config = dict(
    head_dim=32,
    bias='none',
    parallel_block=True,
    warmup_steps=200,
    max_seq_len=1024,
)
Each number is 50 + 10 x the weight over its row's rms, rounded and kept within 0 to 99. Layers, rows and columns count from 0. The size before them is the row's rms in percent of the matrix's.

# v: layer 7 attention value, 64x64, rms 0.139, rows 43-63, columns 0-63
# o: layer 7 attention output (transposed), 64x64, rms 0.114, rows 43-63, columns 0-63
# gate: layer 7 MLP gate, 192x64, rms 0.138, rows 0-20, columns 0-63
# up: layer 7 MLP up, 192x64, rms 0.141, rows 0-20, columns 0-63
# down: layer 7 MLP down (transposed), 192x64, rms 0.243, rows 0-20, columns 0-63
v43 097:38 66 58 44 66 41 59 50 49 46 56 53 56 59 46 65 45 58 31 44 49 44 44 58 41 44 50 48 46 47 60 44 44 26 49 47 52 65 46 43 45 59 45 47 29 41 73 50 53 58 54 45 66 52 52 28 33 66 51 64 59 41 60 35
o43 080:54 48 55 47 35 40 38 50 40 55 48 47 53 31 39 35 32 32 49 45 64 50 41 49 57 68 36 49 52 56 41 65 62 62 51 50 46 33 54 52 55 59 53 64 53 58 45 37 62 42 41 60 42 64 63 63 63 36 42 36 50 54 34 59
v44 099:32 42 60 61 47 34 34 35 41 36 61 27 55 56 55 40 40 35 51 46 52 47 55 50 66 31 53 61 49 47 52 56 64 32 57 57 42 49 61 54 72 50 56 46 47 53 50 51 47 39 43 43 48 66 59 37 51 41 35 56 36 53 43 49
o44 086:51 58 53 41 55 55 53 64 58 67 46 55 59 34 51 49 44 59 54 38 49 52 52 51 48 67 55 48 63 58 57 43 55 63 42 58 70 53 22 50 22 73 46 35 62 46 41 31 55 56 51 57 51 52 48 57 40 67 54 42 51 50 44 49
v45 101:33 56 53 50 37 64 57 43 29 68 53 60 50 55 49 65 57 52 49 52 51 49 41 57 44 56 64 35 46 38 53 50 46 58 55 61 77 47 44 56 69 47 53 50 67 59 51 54 41 48 22 46 38 60 40 45 63 44 59 44 55 61 50 42
o45 098:56 43 49 44 62 27 53 38 55 44 47 48 44 44 45 49 72 45 47 40 54 41 48 40 49 37 43 58 46 53 55 77 44 53 50 30 30 65 49 50 34 53 35 50 35 38 58 57 57 69 59 49 57 61 44 53 41 37 53 42 35 61 46 55
v46 102:68 52 30 66 54 45 30 74 48 51 49 53 50 51 65 45 44 65 38 34 44 47 37 45 54 43 56 49 37 54 45 58 41 51 65 33 41 62 51 44 40 50 46 29 59 46 56 38 58 32 46 56 53 62 60 60 58 53 48 48 57 50 66 45
o46 099:36 44 56 46 54 58 64 50 37 38 37 59 34 68 43 47 39 46 53 46 67 54 65 33 54 50 54 40 55 49 55 50 69 54 40 65 46 54 46 59 67 54 58 70 51 40 53 52 38 44 35 48 49 60 51 39 22 55 51 57 44 41 37 48
v47 095:66 43 50 46 53 48 44 34 49 46 64 51 54 38 44 60 57 62 63 54 63 55 40 54 52 45 24 64 30 63 56 46 30 39 37 53 46 52 45 57 49 51 39 37 41 63 46 61 54 45 54 58 67 36 57 29 41 46 60 56 39 50 54 39
o47 085:47 46 43 56 54 37 56 38 53 38 62 56 49 46 50 27 39 40 35 49 42 52 61 57 58 55 49 42 59 33 51 41 31 53 49 43 62 45 34 50 46 55 56 51 60 75 50 64 56 63 49 49 24 47 44 53 50 54 44 26 66 50 42 53
v48 110:46 48 45 42 36 33 57 51 54 51 58 44 36 34 30 66 52 42 49 47 46 41 34 33 54 50 51 47 37 47 50 41 50 37 66 58 46 55 47 71 53 30 44 55 31 44 46 58 41 49 54 67 66 66 35 45 61 43 51 46 57 62 50 41
o48 091:43 51 56 46 40 43 43 47 57 51 54 57 51 41 63 32 49 50 37 56 68 45 57 62 37 51 47 53 57 46 44 56 51 63 40 38 54 47 42 36 50 69 54 29 40 66 49 38 72 64 35 40 37 31 34 32 47 53 48 52 39 57 48 57
v49 085:58 36 55 53 44 30 45 58 40 48 24 54 48 59 41 46 45 65 58 70 56 43 32 39 51 64 41 53 51 41 54 51 49 53 45 54 59 40 49 45 60 54 53 56 42 57 34 67 52 67 33 62 48 45 44 39 59 28 57 38 58 50 41 42
o49 078:41 70 46 39 54 54 47 28 50 70 71 43 48 58 57 51 58 42 48 40 52 52 57 54 43 40 49 54 43 52 45 45 41 47 71 29 61 54 52 54 30 44 53 46 47 46 61 64 67 54 58 35 50 40 39 66 37 44 50 53 42 63 37 50
v50 099:32 45 33 42 69 37 30 58 49 49 60 61 55 60 54 40 69 44 57 64 57 61 51 44 51 52 50 48 53 50 51 51 58 51 16 57 39 52 76 52 51 49 54 44 53 54 42 34 58 58 46 56 33 50 50 46 39 53 57 53 47 38 57 42
o50 088:64 45 63 63 29 58 61 50 45 49 50 41 37 53 62 34 43 66 47 36 42 50 33 55 58 48 50 61 27 42 40 47 54 46 61 54 71 58 31 50 50 29 48 60 58 41 49 54 53 39 57 56 55 55 42 62 51 62 38 59 53 51 40 41
v51 094:49 39 56 67 52 56 45 54 54 54 47 55 65 45 61 37 48 75 57 68 44 28 53 66 65 44 61 44 43 57 53 51 44 40 48 52 54 44 58 68 51 54 46 35 60 43 41 51 73 48 43 49 44 45 43 47 40 57 61 32 31 42 52 37
o51 086:70 59 34 52 58 57 66 45 47 48 52 59 39 55 55 52 51 51 39 66 57 57 41 30 45 47 62 56 49 58 71 50 56 60 42 40 60 50 35 35 43 31 59 69 61 47 59 57 45 57 52 38 56 47 53 63 37 42 37 61 66 43 38 51
v52 089:45 37 49 72 54 43 68 50 24 51 43 73 52 42 59 60 50 55 66 55 60 58 64 46 53 38 43 47 46 52 55 47 66 64 62 62 59 59 55 55 56 46 50 36 42 42 60 46 45 38 50 47 65 26 59 40 49 42 57 45 49 44 61 57
o52 085:49 52 39 51 32 63 49 64 76 43 63 62 34 56 42 61 49 55 37 42 41 31 56 44 48 50 68 46 43 48 49 62 51 57 45 40 53 59 52 42 47 50 45 62 73 57 41 56 48 45 63 53 24 45 42 58 38 52 55 54 45 66 56 48
v53 108:52 52 67 53 66 41 47 55 45 34 55 45 39 36 51 67 49 49 40 62 38 54 49 55 29 47 40 69 59 45 66 49 48 58 21 39 68 43 42 51 39 55 51 38 47 53 38 59 66 44 59 55 49 54 46 60 66 56 59 38 53 48 54 48
o53 092:43 51 34 50 51 53 60 37 51 55 57 62 68 46 60 41 41 39 54 37 61 50 54 70 60 44 42 55 37 53 37 60 23 41 58 70 49 43 40 38 50 42 44 59 56 57 63 49 47 62 66 51 49 52 52 49 42 38 47 68 59 64 37 46
v54 099:44 52 46 39 48 69 37 36 41 45 55 52 54 51 33 48 51 37 26 51 51 59 53 40 59 59 40 50 51 48 39 68 57 30 37 53 57 54 53 53 51 60 55 58 37 54 40 69 55 48 36 51 56 18 40 60 56 51 35 51 55 44 56 53
o54 086:46 47 66 47 42 26 55 51 66 51 47 44 42 29 44 55 56 47 55 52 55 51 46 63 44 35 57 52 44 44 63 29 36 48 67 40 58 47 43 60 46 52 31 34 61 49 31 40 51 59 67 50 48 62 64 46 55 34 57 46 45 57 38 49
v55 102:62 67 39 44 43 55 47 56 61 40 51 41 44 46 49 46 63 52 41 37 38 48 49 38 52 46 50 54 39 55 72 36 50 66 63 67 53 38 53 46 35 45 47 61 63 40 32 47 51 64 53 46 64 38 44 30 31 55 49 30 57 48 44 50
o55 101:40 36 56 47 45 43 55 40 50 50 54 61 60 50 50 40 47 56 47 86 49 53 58 51 51 59 62 43 55 60 48 60 62 19 43 35 44 45 50 55 56 58 57 54 42 54 56 67 53 58 66 36 39 50 54 66 64 52 48 54 57 38 56 38
v56 098:48 41 43 51 70 42 68 55 71 50 39 47 42 39 49 34 48 52 40 42 47 41 46 36 52 56 55 57 44 67 69 45 39 54 46 47 76 58 51 52 50 42 36 44 52 47 60 48 32 52 22 62 50 35 47 48 37 46 64 48 44 46 53 51
o56 090:58 57 44 71 36 53 55 45 41 45 52 65 59 64 63 54 64 34 43 51 54 36 50 41 64 44 54 33 53 48 36 57 70 49 68 42 44 42 65 55 47 56 59 58 54 64 46 48 77 56 64 34 56 58 46 51 44 51 54 59 51 54 41 44
v57 091:43 68 36 41 57 35 52 61 75 57 67 48 48 60 53 41 46 43 62 43 39 55 70 62 48 41 60 36 53 55 29 53 53 61 44 48 57 57 49 37 64 47 42 47 48 52 31 50 49 47 66 44 68 51 49 44 32 44 38 52 50 60 54 48
o57 086:52 46 64 56 47 65 44 41 43 13 57 48 46 33 53 57 51 48 44 48 48 49 50 47 65 58 53 62 35 59 53 45 48 38 44 58 51 51 46 52 53 57 54 53 48 40 36 33 57 46 38 67 40 46 63 48 60 65 43 49 67 41 54 25
v58 100:42 48 49 42 56 34 44 59 50 47 36 54 51 30 63 57 48 60 42 64 49 48 67 46 33 51 56 52 54 78 53 51 30 41 36 54 50 41 50 56 52 52 53 48 41 82 55 55 36 47 67 50 63 52 40 52 50 54 43 37 63 48 44 47
o58 095:61 61 43 74 65 47 44 52 44 51 69 60 70 53 58 43 34 33 52 54 49 55 46 56 52 42 25 49 43 39 69 62 42 40 54 57 60 38 54 44 57 45 41 57 55 38 42 67 58 60 51 56 34 41 57 48 53 45 52 56 36 52 49 38
v59 080:52 54 74 58 52 54 54 65 54 36 53 60 50 54 64 49 49 52 55 55 44 76 48 67 42 62 38 51 60 54 46 67 48 59 38 58 43 41 48 43 56 40 45 45 29 45 60 36 47 23 48 37 57 47 47 56 44 43 64 61 54 56 40 61
o59 067:48 57 36 63 54 50 49 48 40 37 53 55 44 51 50 68 31 46 64 41 48 31 64 44 51 32 54 46 33 51 41 52 50 58 48 53 53 63 46 36 42 40 60 45 55 58 58 46 34 46 60 84 53 43 60 45 58 58 38 57 49 52 69 45
v60 097:38 45 48 51 43 55 50 46 53 48 60 45 59 62 63 60 38 37 51 32 58 51 44 63 45 63 42 40 46 62 59 62 54 50 57 66 42 35 55 63 44 61 42 43 50 38 38 67 50 62 39 57 47 42 46 29 54 48 58 31 70 39 62 66
o60 086:44 56 34 33 53 28 51 44 61 57 36 44 61 25 49 32 65 58 46 67 51 48 53 39 57 46 65 58 59 45 51 38 43 50 69 32 59 57 47 41 49 48 48 49 41 54 46 60 41 41 48 62 36 48 63 64 58 51 51 46 37 50 40 43
v61 094:48 49 52 44 52 40 46 48 31 49 33 61 56 61 58 59 58 55 61 59 46 63 46 62 42 60 67 37 26 53 50 44 31 56 38 47 56 49 52 51 56 42 66 42 41 26 51 42 62 49 54 36 40 32 54 63 58 53 35 39 48 58 45 51
o61 084:57 55 34 46 56 60 41 42 55 46 49 53 32 29 55 52 37 38 40 48 48 35 39 43 41 31 62 54 39 41 50 69 43 57 47 46 45 53 54 68 65 38 49 59 61 35 72 66 48 54 46 60 64 56 49 54 48 40 57 58 49 61 49 35
v62 103:62 54 40 52 48 36 49 55 48 39 57 61 49 39 49 73 45 72 31 62 47 48 51 56 76 44 46 36 51 49 52 51 45 66 36 52 43 40 49 49 41 56 64 46 55 30 64 46 38 42 43 47 31 42 68 57 39 54 62 49 43 51 50 55
o62 086:54 41 54 71 62 69 62 55 44 41 40 51 54 63 44 23 54 37 62 46 53 38 37 44 37 53 59 49 54 53 36 62 54 50 49 44 50 60 55 52 60 32 50 66 65 59 48 57 52 37 62 51 59 43 43 47 30 43 48 45 66 46 40 38
v63 095:53 65 57 31 44 41 51 44 47 52 42 28 49 48 49 61 51 45 53 65 64 66 51 50 50 60 56 56 63 53 46 54 53 29 70 47 56 47 43 59 41 74 43 55 37 56 36 46 40 46 58 28 48 64 43 38 38 48 58 49 51 45 56 34
o63 093:28 43 64 51 42 48 35 64 58 47 70 54 60 40 42 48 53 49 59 39 34 49 43 47 40 45 35 45 64 57 60 47 50 51 47 54 66 38 54 38 43 49 53 34 37 42 36 56 44 71 48 54 42 41 63 63 61 54 29 55 59 46 43 51
gate0 099:38 56 54 39 40 53 44 44 53 45 73 63 45 40 61 53 48 60 56 49 46 63 64 41 52 41 45 57 39 47 56 55 57 51 59 47 34 64 21 53 36 48 44 54 43 41 58 59 45 46 52 56 33 50 44 39 37 80 44 35 53 44 59 57
up0 118:51 53 48 37 56 35 55 44 69 63 41 46 48 65 42 58 69 40 46 38 58 44 35 58 44 37 35 69 62 58 45 59 48 38 47 54 66 59 58 40 53 44 67 47 50 37 37 40 56 61 58 63 57 45 56 57 33 43 65 52 57 58 44 47
down0 112:58 48 54 54 50 46 38 47 45 55 38 53 45 67 62 71 64 49 63 47 41 44 50 58 57 43 41 62 53 55 63 65 41 50 58 70 67 58 72 44 49 60 57 54 52 60 43 44 42 53 68 64 75 45 41 61 55 38 60 44 61 49 49 61
gate1 114:48 62 64 48 44 35 37 56 53 41 48 49 37 58 43 59 52 68 54 65 49 35 47 56 50 57 57 48 54 50 55 41 56 56 44 41 37 56 64 49 66 49 63 54 35 35 60 50 29 52 50 62 51 67 38 38 48 42 42 37 34 69 30 52
up1 105:45 42 39 44 61 54 28 41 63 34 44 49 51 29 45 58 61 40 36 61 65 51 57 42 61 53 29 45 47 48 48 49 48 40 65 48 42 41 36 55 31 44 52 38 49 47 40 48 58 67 39 50 49 39 67 31 42 51 50 55 57 62 58 55
down1 102:40 43 52 49 63 38 30 53 65 39 46 34 59 38 45 51 54 44 54 71 55 49 46 34 42 32 54 41 57 41 44 53 28 49 60 31 45 55 53 53 39 50 61 46 39 58 40 37 49 40 39 50 39 49 45 31 55 48 44 56 29 53 62 45
gate2 115:72 47 37 42 57 46 34 44 51 50 42 50 35 48 39 74 65 53 73 40 45 47 66 50 52 45 43 28 53 45 50 51 48 50 44 37 59 48 69 39 43 54 56 55 38 48 48 44 43 51 36 47 37 33 55 40 38 59 41 43 49 65 40 51
up2 107:48 41 59 55 43 46 63 60 52 54 40 36 31 59 50 36 63 36 42 62 56 52 66 25 49 62 70 61 57 46 55 50 58 44 49 49 38 51 51 60 56 45 52 60 47 42 60 42 65 26 50 52 67 59 57 47 50 62 58 46 53 40 32 56
down2 109:35 54 47 25 53 62 59 63 52 55 48 49 71 63 55 47 46 46 33 43 45 51 47 61 48 55 40 54 45 62 52 59 64 40 54 55 29 36 43 50 52 32 68 55 66 45 43 47 50 51 55 27 45 59 52 50 36 61 44 29 43 52 51 52
gate3 108:38 39 52 25 57 57 53 52 60 47 47 30 35 49 59 43 46 39 60 53 51 57 34 42 50 59 57 77 41 47 54 64 56 50 44 34 49 57 36 63 43 42 36 49 50 42 43 39 58 38 54 64 70 66 45 49 52 66 56 47 53 43 48 44
up3 082:46 65 56 53 50 34 24 49 46 46 51 53 64 53 36 45 56 69 41 54 46 66 55 50 37 54 46 52 39 49 41 55 49 42 65 30 51 54 47 45 62 63 36 30 45 66 57 39 28 51 66 43 54 47 53 45 37 52 44 39 54 36 48 44
down3 090:28 51 67 38 54 53 72 47 66 57 36 46 36 49 45 35 45 54 42 38 53 54 48 55 67 55 53 62 55 56 54 52 53 47 54 47 44 58 31 58 57 60 59 41 46 40 38 44 58 37 44 60 68 68 31 34 49 59 50 45 55 36 49 49
gate4 100:54 46 39 46 34 47 57 68 49 40 61 56 40 56 49 60 50 48 48 47 32 61 56 72 52 56 58 44 40 66 69 38 69 42 59 51 44 58 42 49 57 68 39 42 41 51 38 54 49 64 40 58 55 46 49 46 36 38 64 54 37 63 33 41
up4 102:57 41 52 54 48 54 62 43 49 48 54 52 58 42 44 59 65 55 35 49 25 31 45 45 57 54 76 52 61 44 67 40 62 37 67 64 53 49 48 32 55 31 52 62 42 38 46 51 45 50 38 42 48 45 62 49 53 55 60 64 67 59 53 48
down4 101:50 51 32 50 51 49 45 49 59 54 37 43 44 51 46 46 63 46 43 40 64 42 52 56 74 67 80 53 52 50 56 43 52 33 66 58 41 41 68 31 60 50 45 60 57 44 36 63 61 44 42 43 53 35 58 41 58 38 54 59 44 53 43 54
gate5 083:42 57 31 37 42 45 46 60 45 50 55 47 43 45 70 38 53 55 34 41 46 49 61 44 40 54 37 46 40 50 47 61 46 60 58 42 39 45 41 38 46 52 27 45 51 69 70 64 70 59 45 53 46 54 42 57 38 71 50 56 42 56 64 47
up5 094:64 59 54 39 50 56 44 43 62 64 58 61 48 50 45 42 56 62 46 36 48 46 71 60 33 61 37 40 33 43 43 47 46 50 44 39 39 29 42 33 54 50 60 28 48 61 52 48 40 35 33 57 54 39 55 60 60 60 59 43 50 45 51 62
down5 091:33 38 46 66 64 40 56 60 38 54 44 51 45 55 45 64 49 40 54 65 56 45 36 52 60 41 71 51 60 50 63 55 52 55 46 61 68 67 60 62 47 54 43 74 52 45 52 53 54 63 74 48 53 58 55 46 55 30 41 54 48 55 39 50
gate6 096:64 64 58 59 65 58 51 46 53 40 39 45 30 71 34 64 47 48 47 43 46 53 40 56 73 44 55 42 35 39 44 60 53 48 52 76 52 62 52 46 49 63 48 34 48 47 50 42 60 46 48 56 73 42 52 40 42 52 47 53 57 66 59 46
up6 107:54 35 38 43 47 37 56 70 54 37 27 47 49 41 54 51 60 44 47 56 61 54 59 67 52 47 63 35 47 43 50 45 63 52 46 63 69 51 65 36 31 58 58 37 51 57 64 41 60 49 51 45 64 42 51 49 68 57 40 45 65 54 54 46
down6 103:49 46 44 51 56 44 28 43 50 60 36 54 44 42 54 47 53 52 55 41 63 40 72 63 48 54 62 53 61 54 42 47 53 47 36 54 47 57 68 46 58 51 59 35 58 38 42 47 60 58 40 59 54 30 41 49 69 65 66 65 44 53 55 24
gate7 099:38 73 57 48 54 68 39 49 45 53 46 58 45 44 39 50 46 38 57 59 61 43 60 41 37 45 46 67 45 57 43 42 60 68 62 53 42 51 46 74 45 50 51 42 42 38 50 39 41 44 67 53 54 53 35 37 30 58 43 37 32 47 49 61
up7 104:48 42 28 58 45 70 38 33 58 59 50 55 64 40 41 42 56 48 55 57 42 53 36 44 59 41 40 49 45 55 47 44 43 70 65 57 46 45 48 40 54 65 44 48 29 57 35 69 52 54 46 45 36 56 50 44 48 60 55 40 54 43 67 32
down7 106:50 52 35 46 46 60 64 48 51 61 47 69 42 40 39 49 73 43 47 48 35 59 37 33 49 46 56 54 49 42 47 53 50 48 58 59 42 64 40 50 58 59 57 62 43 64 34 55 60 54 34 61 20 48 53 48 54 37 55 50 53 58 58 31
gate8 102:35 40 55 64 52 42 59 62 45 33 57 59 39 52 48 46 52 21 38 45 53 50 53 59 48 42 55 48 36 49 45 55 60 38 31 53 54 50 34 49 53 44 38 53 62 50 64 53 38 34 62 37 49 46 54 31 48 54 46 59 35 73 52 59
up8 092:42 32 51 53 43 36 47 58 43 31 60 43 58 49 30 63 46 64 46 54 67 36 46 52 63 41 49 48 61 46 61 42 57 66 45 54 45 62 51 49 47 62 41 39 66 42 45 45 51 54 47 43 46 43 45 32 23 33 37 45 57 52 55 62
down8 095:45 61 59 42 53 49 53 62 60 38 51 52 41 52 45 67 62 52 50 44 47 55 50 57 49 56 49 62 39 48 39 60 51 21 56 76 50 59 34 61 50 54 53 52 39 47 70 50 39 54 42 52 64 61 59 41 76 49 52 57 52 44 32 60
gate9 101:49 56 44 46 55 40 57 59 60 58 63 53 58 35 53 20 43 48 53 66 46 64 57 60 51 51 47 72 62 63 59 51 51 54 40 44 58 61 45 41 41 64 45 59 64 57 38 61 36 49 68 41 49 52 53 34 33 37 40 41 58 46 49 46
up9 090:48 53 45 42 51 41 43 56 54 38 44 56 41 62 40 66 68 52 68 53 57 52 26 52 57 41 53 48 54 37 48 37 47 18 57 47 58 67 48 56 65 42 53 35 47 49 55 52 42 49 38 65 53 31 58 49 66 64 48 54 49 39 57 42
down9 087:38 58 28 44 66 38 41 55 38 49 59 54 56 59 38 49 38 55 41 53 39 71 48 41 49 39 50 40 53 47 70 37 50 42 39 58 53 57 52 61 47 31 60 51 43 29 42 75 50 60 54 42 53 52 50 53 37 39 41 48 42 51 49 35
gate10 105:44 41 48 56 60 62 77 68 50 54 44 42 45 55 40 47 52 38 32 52 52 65 45 48 65 53 38 65 49 52 55 41 49 57 41 62 54 58 50 39 44 47 63 67 54 41 56 64 70 42 61 29 35 53 58 48 46 59 35 41 51 63 43 55
up10 099:48 58 58 53 62 50 71 53 45 52 49 46 60 59 50 46 52 23 33 46 41 71 60 54 51 51 47 54 49 55 47 54 59 47 48 59 27 28 47 46 47 56 43 63 66 52 62 51 48 40 61 29 45 55 73 52 44 45 58 45 45 35 63 43
down10 095:55 42 58 27 37 48 46 55 46 55 32 41 52 46 62 51 41 55 47 46 56 52 57 61 56 47 39 44 59 39 31 47 53 37 54 61 52 41 68 35 52 78 38 60 57 58 61 56 51 45 59 62 66 64 46 49 54 63 61 51 62 38 50 36
gate11 094:45 50 43 58 55 54 60 56 54 41 47 32 43 78 68 49 52 51 47 50 31 42 56 33 37 48 48 52 53 44 54 38 66 52 59 37 39 45 62 57 41 45 44 63 43 38 36 38 40 41 51 56 59 50 38 54 50 67 56 52 27 45 31 46
up11 131:44 46 34 63 40 61 55 50 56 39 46 50 40 37 47 63 48 45 35 57 53 48 60 41 63 54 47 49 64 57 60 47 62 59 48 52 64 55 47 64 50 59 53 72 46 66 38 41 58 52 58 53 43 51 57 41 35 52 45 34 80 45 70 59
down11 127:39 43 48 58 56 51 55 60 47 36 38 44 40 49 50 48 60 44 50 58 54 53 66 28 73 66 56 36 52 54 63 32 65 49 55 56 50 53 54 67 42 58 57 71 39 54 37 45 67 48 58 53 48 47 51 48 37 52 50 34 66 50 69 52
gate12 091:52 45 41 43 32 63 55 50 68 61 46 45 46 69 37 39 63 34 50 49 52 36 57 50 46 39 58 64 66 48 49 38 49 61 44 54 55 59 50 31 37 41 52 41 49 57 65 59 70 43 62 50 57 33 52 61 71 60 52 56 51 56 44 48
up12 087:44 54 65 39 54 39 41 58 46 50 66 49 63 33 63 40 67 45 74 53 39 53 48 48 47 56 52 56 55 43 50 57 56 29 57 66 59 55 54 63 33 59 46 52 42 48 54 59 59 60 34 64 37 68 57 31 53 62 42 46 42 44 57 46
down12 094:52 49 54 54 33 53 55 51 47 60 36 44 31 47 49 33 59 44 45 62 50 42 37 41 40 41 50 47 64 60 44 40 50 77 39 34 49 52 57 50 47 50 63 44 54 54 56 48 61 38 71 47 46 22 54 51 70 48 54 50 33 60 43 48
gate13 097:51 46 53 62 63 47 54 46 48 59 58 35 50 69 34 64 59 54 66 43 52 45 63 40 58 47 55 63 49 37 54 57 60 77 44 28 44 55 45 48 43 49 53 39 37 29 47 37 49 43 65 65 41 62 56 48 55 58 66 40 53 48 50 51
up13 102:43 53 47 56 46 47 53 54 58 60 73 46 56 47 44 60 44 43 63 43 56 48 58 67 65 41 43 37 42 36 38 40 53 50 49 67 28 40 49 47 45 48 42 50 33 52 42 40 38 59 39 50 55 57 45 21 60 43 65 35 59 40 41 52
down13 107:66 63 38 51 54 45 57 52 48 28 73 51 61 43 48 47 39 56 31 40 48 58 46 61 56 42 46 46 48 39 31 50 58 37 58 63 50 55 43 47 33 52 50 44 47 45 51 46 47 54 43 41 66 44 49 16 55 32 57 57 42 47 45 48
gate14 087:38 45 57 34 43 50 48 51 51 56 60 64 59 56 48 46 75 51 66 48 40 49 51 42 57 33 48 32 39 68 38 50 51 56 65 50 59 56 38 68 65 51 25 55 39 69 51 56 61 43 51 49 44 65 51 61 53 50 54 62 50 48 60 54
up14 081:58 71 35 44 56 43 41 58 37 29 38 43 37 53 42 48 56 56 53 47 61 69 37 49 59 42 46 52 45 39 48 56 57 53 45 65 56 52 51 61 52 31 69 48 54 62 42 44 25 42 39 44 38 34 37 49 34 48 48 42 54 50 53 39
down14 091:49 55 40 53 57 36 56 52 49 58 61 63 66 55 48 49 66 61 67 44 47 54 48 34 71 40 51 29 49 44 40 69 44 55 68 43 51 54 52 49 46 42 33 37 79 63 36 54 49 43 53 52 36 57 47 53 45 51 49 44 61 57 58 51
gate15 111:25 47 62 55 48 35 54 60 55 46 41 50 27 52 61 31 48 52 40 48 52 52 73 56 55 47 46 56 47 56 51 43 58 49 43 43 42 34 46 51 40 30 36 56 57 44 45 49 41 49 59 43 58 49 62 21 58 53 50 27 60 52 48 54
up15 101:48 55 48 27 38 40 55 52 53 70 45 68 52 64 60 31 68 52 49 50 45 47 41 59 46 46 46 45 36 55 37 57 54 63 54 33 53 50 65 70 66 42 55 51 64 45 60 71 51 46 55 44 55 66 48 45 62 44 49 52 46 50 64 39
down15 102:57 62 58 52 49 44 53 51 61 54 41 49 52 45 61 51 58 65 70 39 48 45 50 67 44 62 58 67 46 37 40 61 49 48 64 59 60 45 47 60 54 50 52 42 51 51 47 59 75 49 47 48 47 43 41 79 47 53 26 53 69 61 55 39
gate16 097:45 45 49 30 44 76 38 45 61 65 52 36 47 52 52 47 61 32 39 57 39 58 68 45 59 58 64 50 50 54 50 43 54 50 31 51 48 48 50 53 55 53 37 60 37 52 40 35 55 49 58 63 55 60 67 29 44 41 45 55 31 40 51 48
up16 103:66 50 54 63 56 41 39 51 58 43 54 45 60 52 38 53 48 69 47 76 41 47 44 53 52 40 51 50 31 38 52 45 40 37 54 25 45 48 49 50 40 48 51 35 69 55 42 70 42 63 47 43 41 54 57 49 58 49 67 34 56 56 41 37
down16 101:62 41 38 52 71 39 56 49 77 40 57 44 55 47 50 41 43 65 41 55 49 50 38 62 43 50 47 35 45 56 47 50 57 26 43 32 50 47 53 57 47 33 57 38 65 64 35 54 45 47 58 49 46 46 64 49 41 68 55 44 38 48 49 38
gate17 090:52 55 52 58 65 71 43 47 28 52 54 58 26 48 52 59 40 67 53 54 42 49 36 51 45 45 47 47 35 65 38 52 62 37 49 61 31 56 51 62 58 42 42 59 45 53 65 49 47 60 38 38 46 46 42 34 35 56 61 55 33 50 51 55
up17 086:65 37 56 32 44 33 46 50 63 74 48 50 56 54 59 55 61 51 52 39 50 38 65 50 45 40 47 56 47 46 53 61 45 39 55 38 60 41 43 22 40 55 56 45 58 61 43 57 49 56 59 58 28 46 44 64 51 67 40 60 58 47 37 51
down17 095:39 60 57 44 54 70 62 46 40 64 60 56 46 61 57 46 49 65 62 61 48 49 38 33 35 59 46 45 51 61 46 82 42 42 50 48 59 46 53 39 45 50 27 57 47 58 44 35 43 64 42 38 53 51 35 41 47 56 49 50 53 53 40 66
gate18 103:58 52 56 52 50 38 46 49 61 53 52 61 33 40 49 49 56 85 39 38 44 44 50 38 46 43 56 28 42 57 48 55 56 54 57 31 40 51 56 46 43 57 42 33 52 62 34 50 41 52 32 51 38 32 56 32 60 48 60 55 44 57 53 53
up18 075:36 49 55 46 45 47 54 58 39 60 50 49 48 56 44 54 40 53 51 61 55 31 45 54 45 40 44 50 51 39 59 55 50 45 43 48 42 46 30 54 67 37 39 54 37 36 53 43 42 56 44 44 80 77 35 44 49 47 57 33 46 44 38 72
down18 095:35 44 48 39 47 44 46 60 56 45 59 62 47 39 48 55 60 65 51 57 59 40 62 30 41 51 66 44 45 37 49 56 48 49 69 36 40 41 32 64 37 40 44 39 43 39 48 60 34 45 38 58 54 56 54 38 50 64 49 52 54 56 43 77
gate19 112:45 53 47 35 42 39 48 77 55 62 55 58 48 50 47 58 52 47 50 50 58 53 41 42 59 49 74 51 52 75 56 62 51 29 47 57 58 61 50 65 47 57 50 43 50 48 57 48 70 58 49 54 47 36 54 52 50 75 44 68 36 61 45 43
up19 103:48 39 63 40 58 47 53 41 42 44 31 42 47 42 45 37 51 39 68 40 60 42 46 24 47 41 62 62 68 56 51 55 69 60 56 62 39 59 49 58 39 51 54 46 48 52 66 37 41 48 40 50 53 53 44 64 26 64 42 44 47 47 45 54
down19 100:41 45 64 32 61 41 58 37 33 55 48 63 42 57 40 53 61 47 72 44 46 51 54 42 42 44 56 58 50 55 56 66 66 39 37 68 68 63 43 48 32 30 51 49 50 42 54 44 41 53 41 38 48 48 44 61 34 60 46 41 58 56 50 42
gate20 100:51 56 42 43 66 63 37 51 61 48 51 49 63 49 53 78 57 50 56 64 35 51 53 41 50 39 67 48 34 36 45 38 41 37 63 46 45 56 33 46 54 56 46 58 47 42 36 57 44 35 64 44 46 64 57 44 36 38 56 38 32 57 52 47
up20 105:39 48 41 67 62 45 52 52 36 38 45 65 54 45 41 61 37 47 43 52 44 59 64 51 62 43 60 40 34 55 55 55 65 54 43 42 52 43 47 46 70 49 56 77 46 44 52 33 43 37 48 55 69 40 57 53 49 55 50 49 58 50 30 29
down20 100:42 46 47 72 57 48 54 31 51 38 69 54 54 68 58 46 55 48 46 55 52 46 56 47 52 42 49 50 36 69 68 68 50 70 49 47 44 43 65 43 59 53 59 55 56 42 41 36 43 48 52 58 56 36 35 48 62 39 50 68 59 45 60 32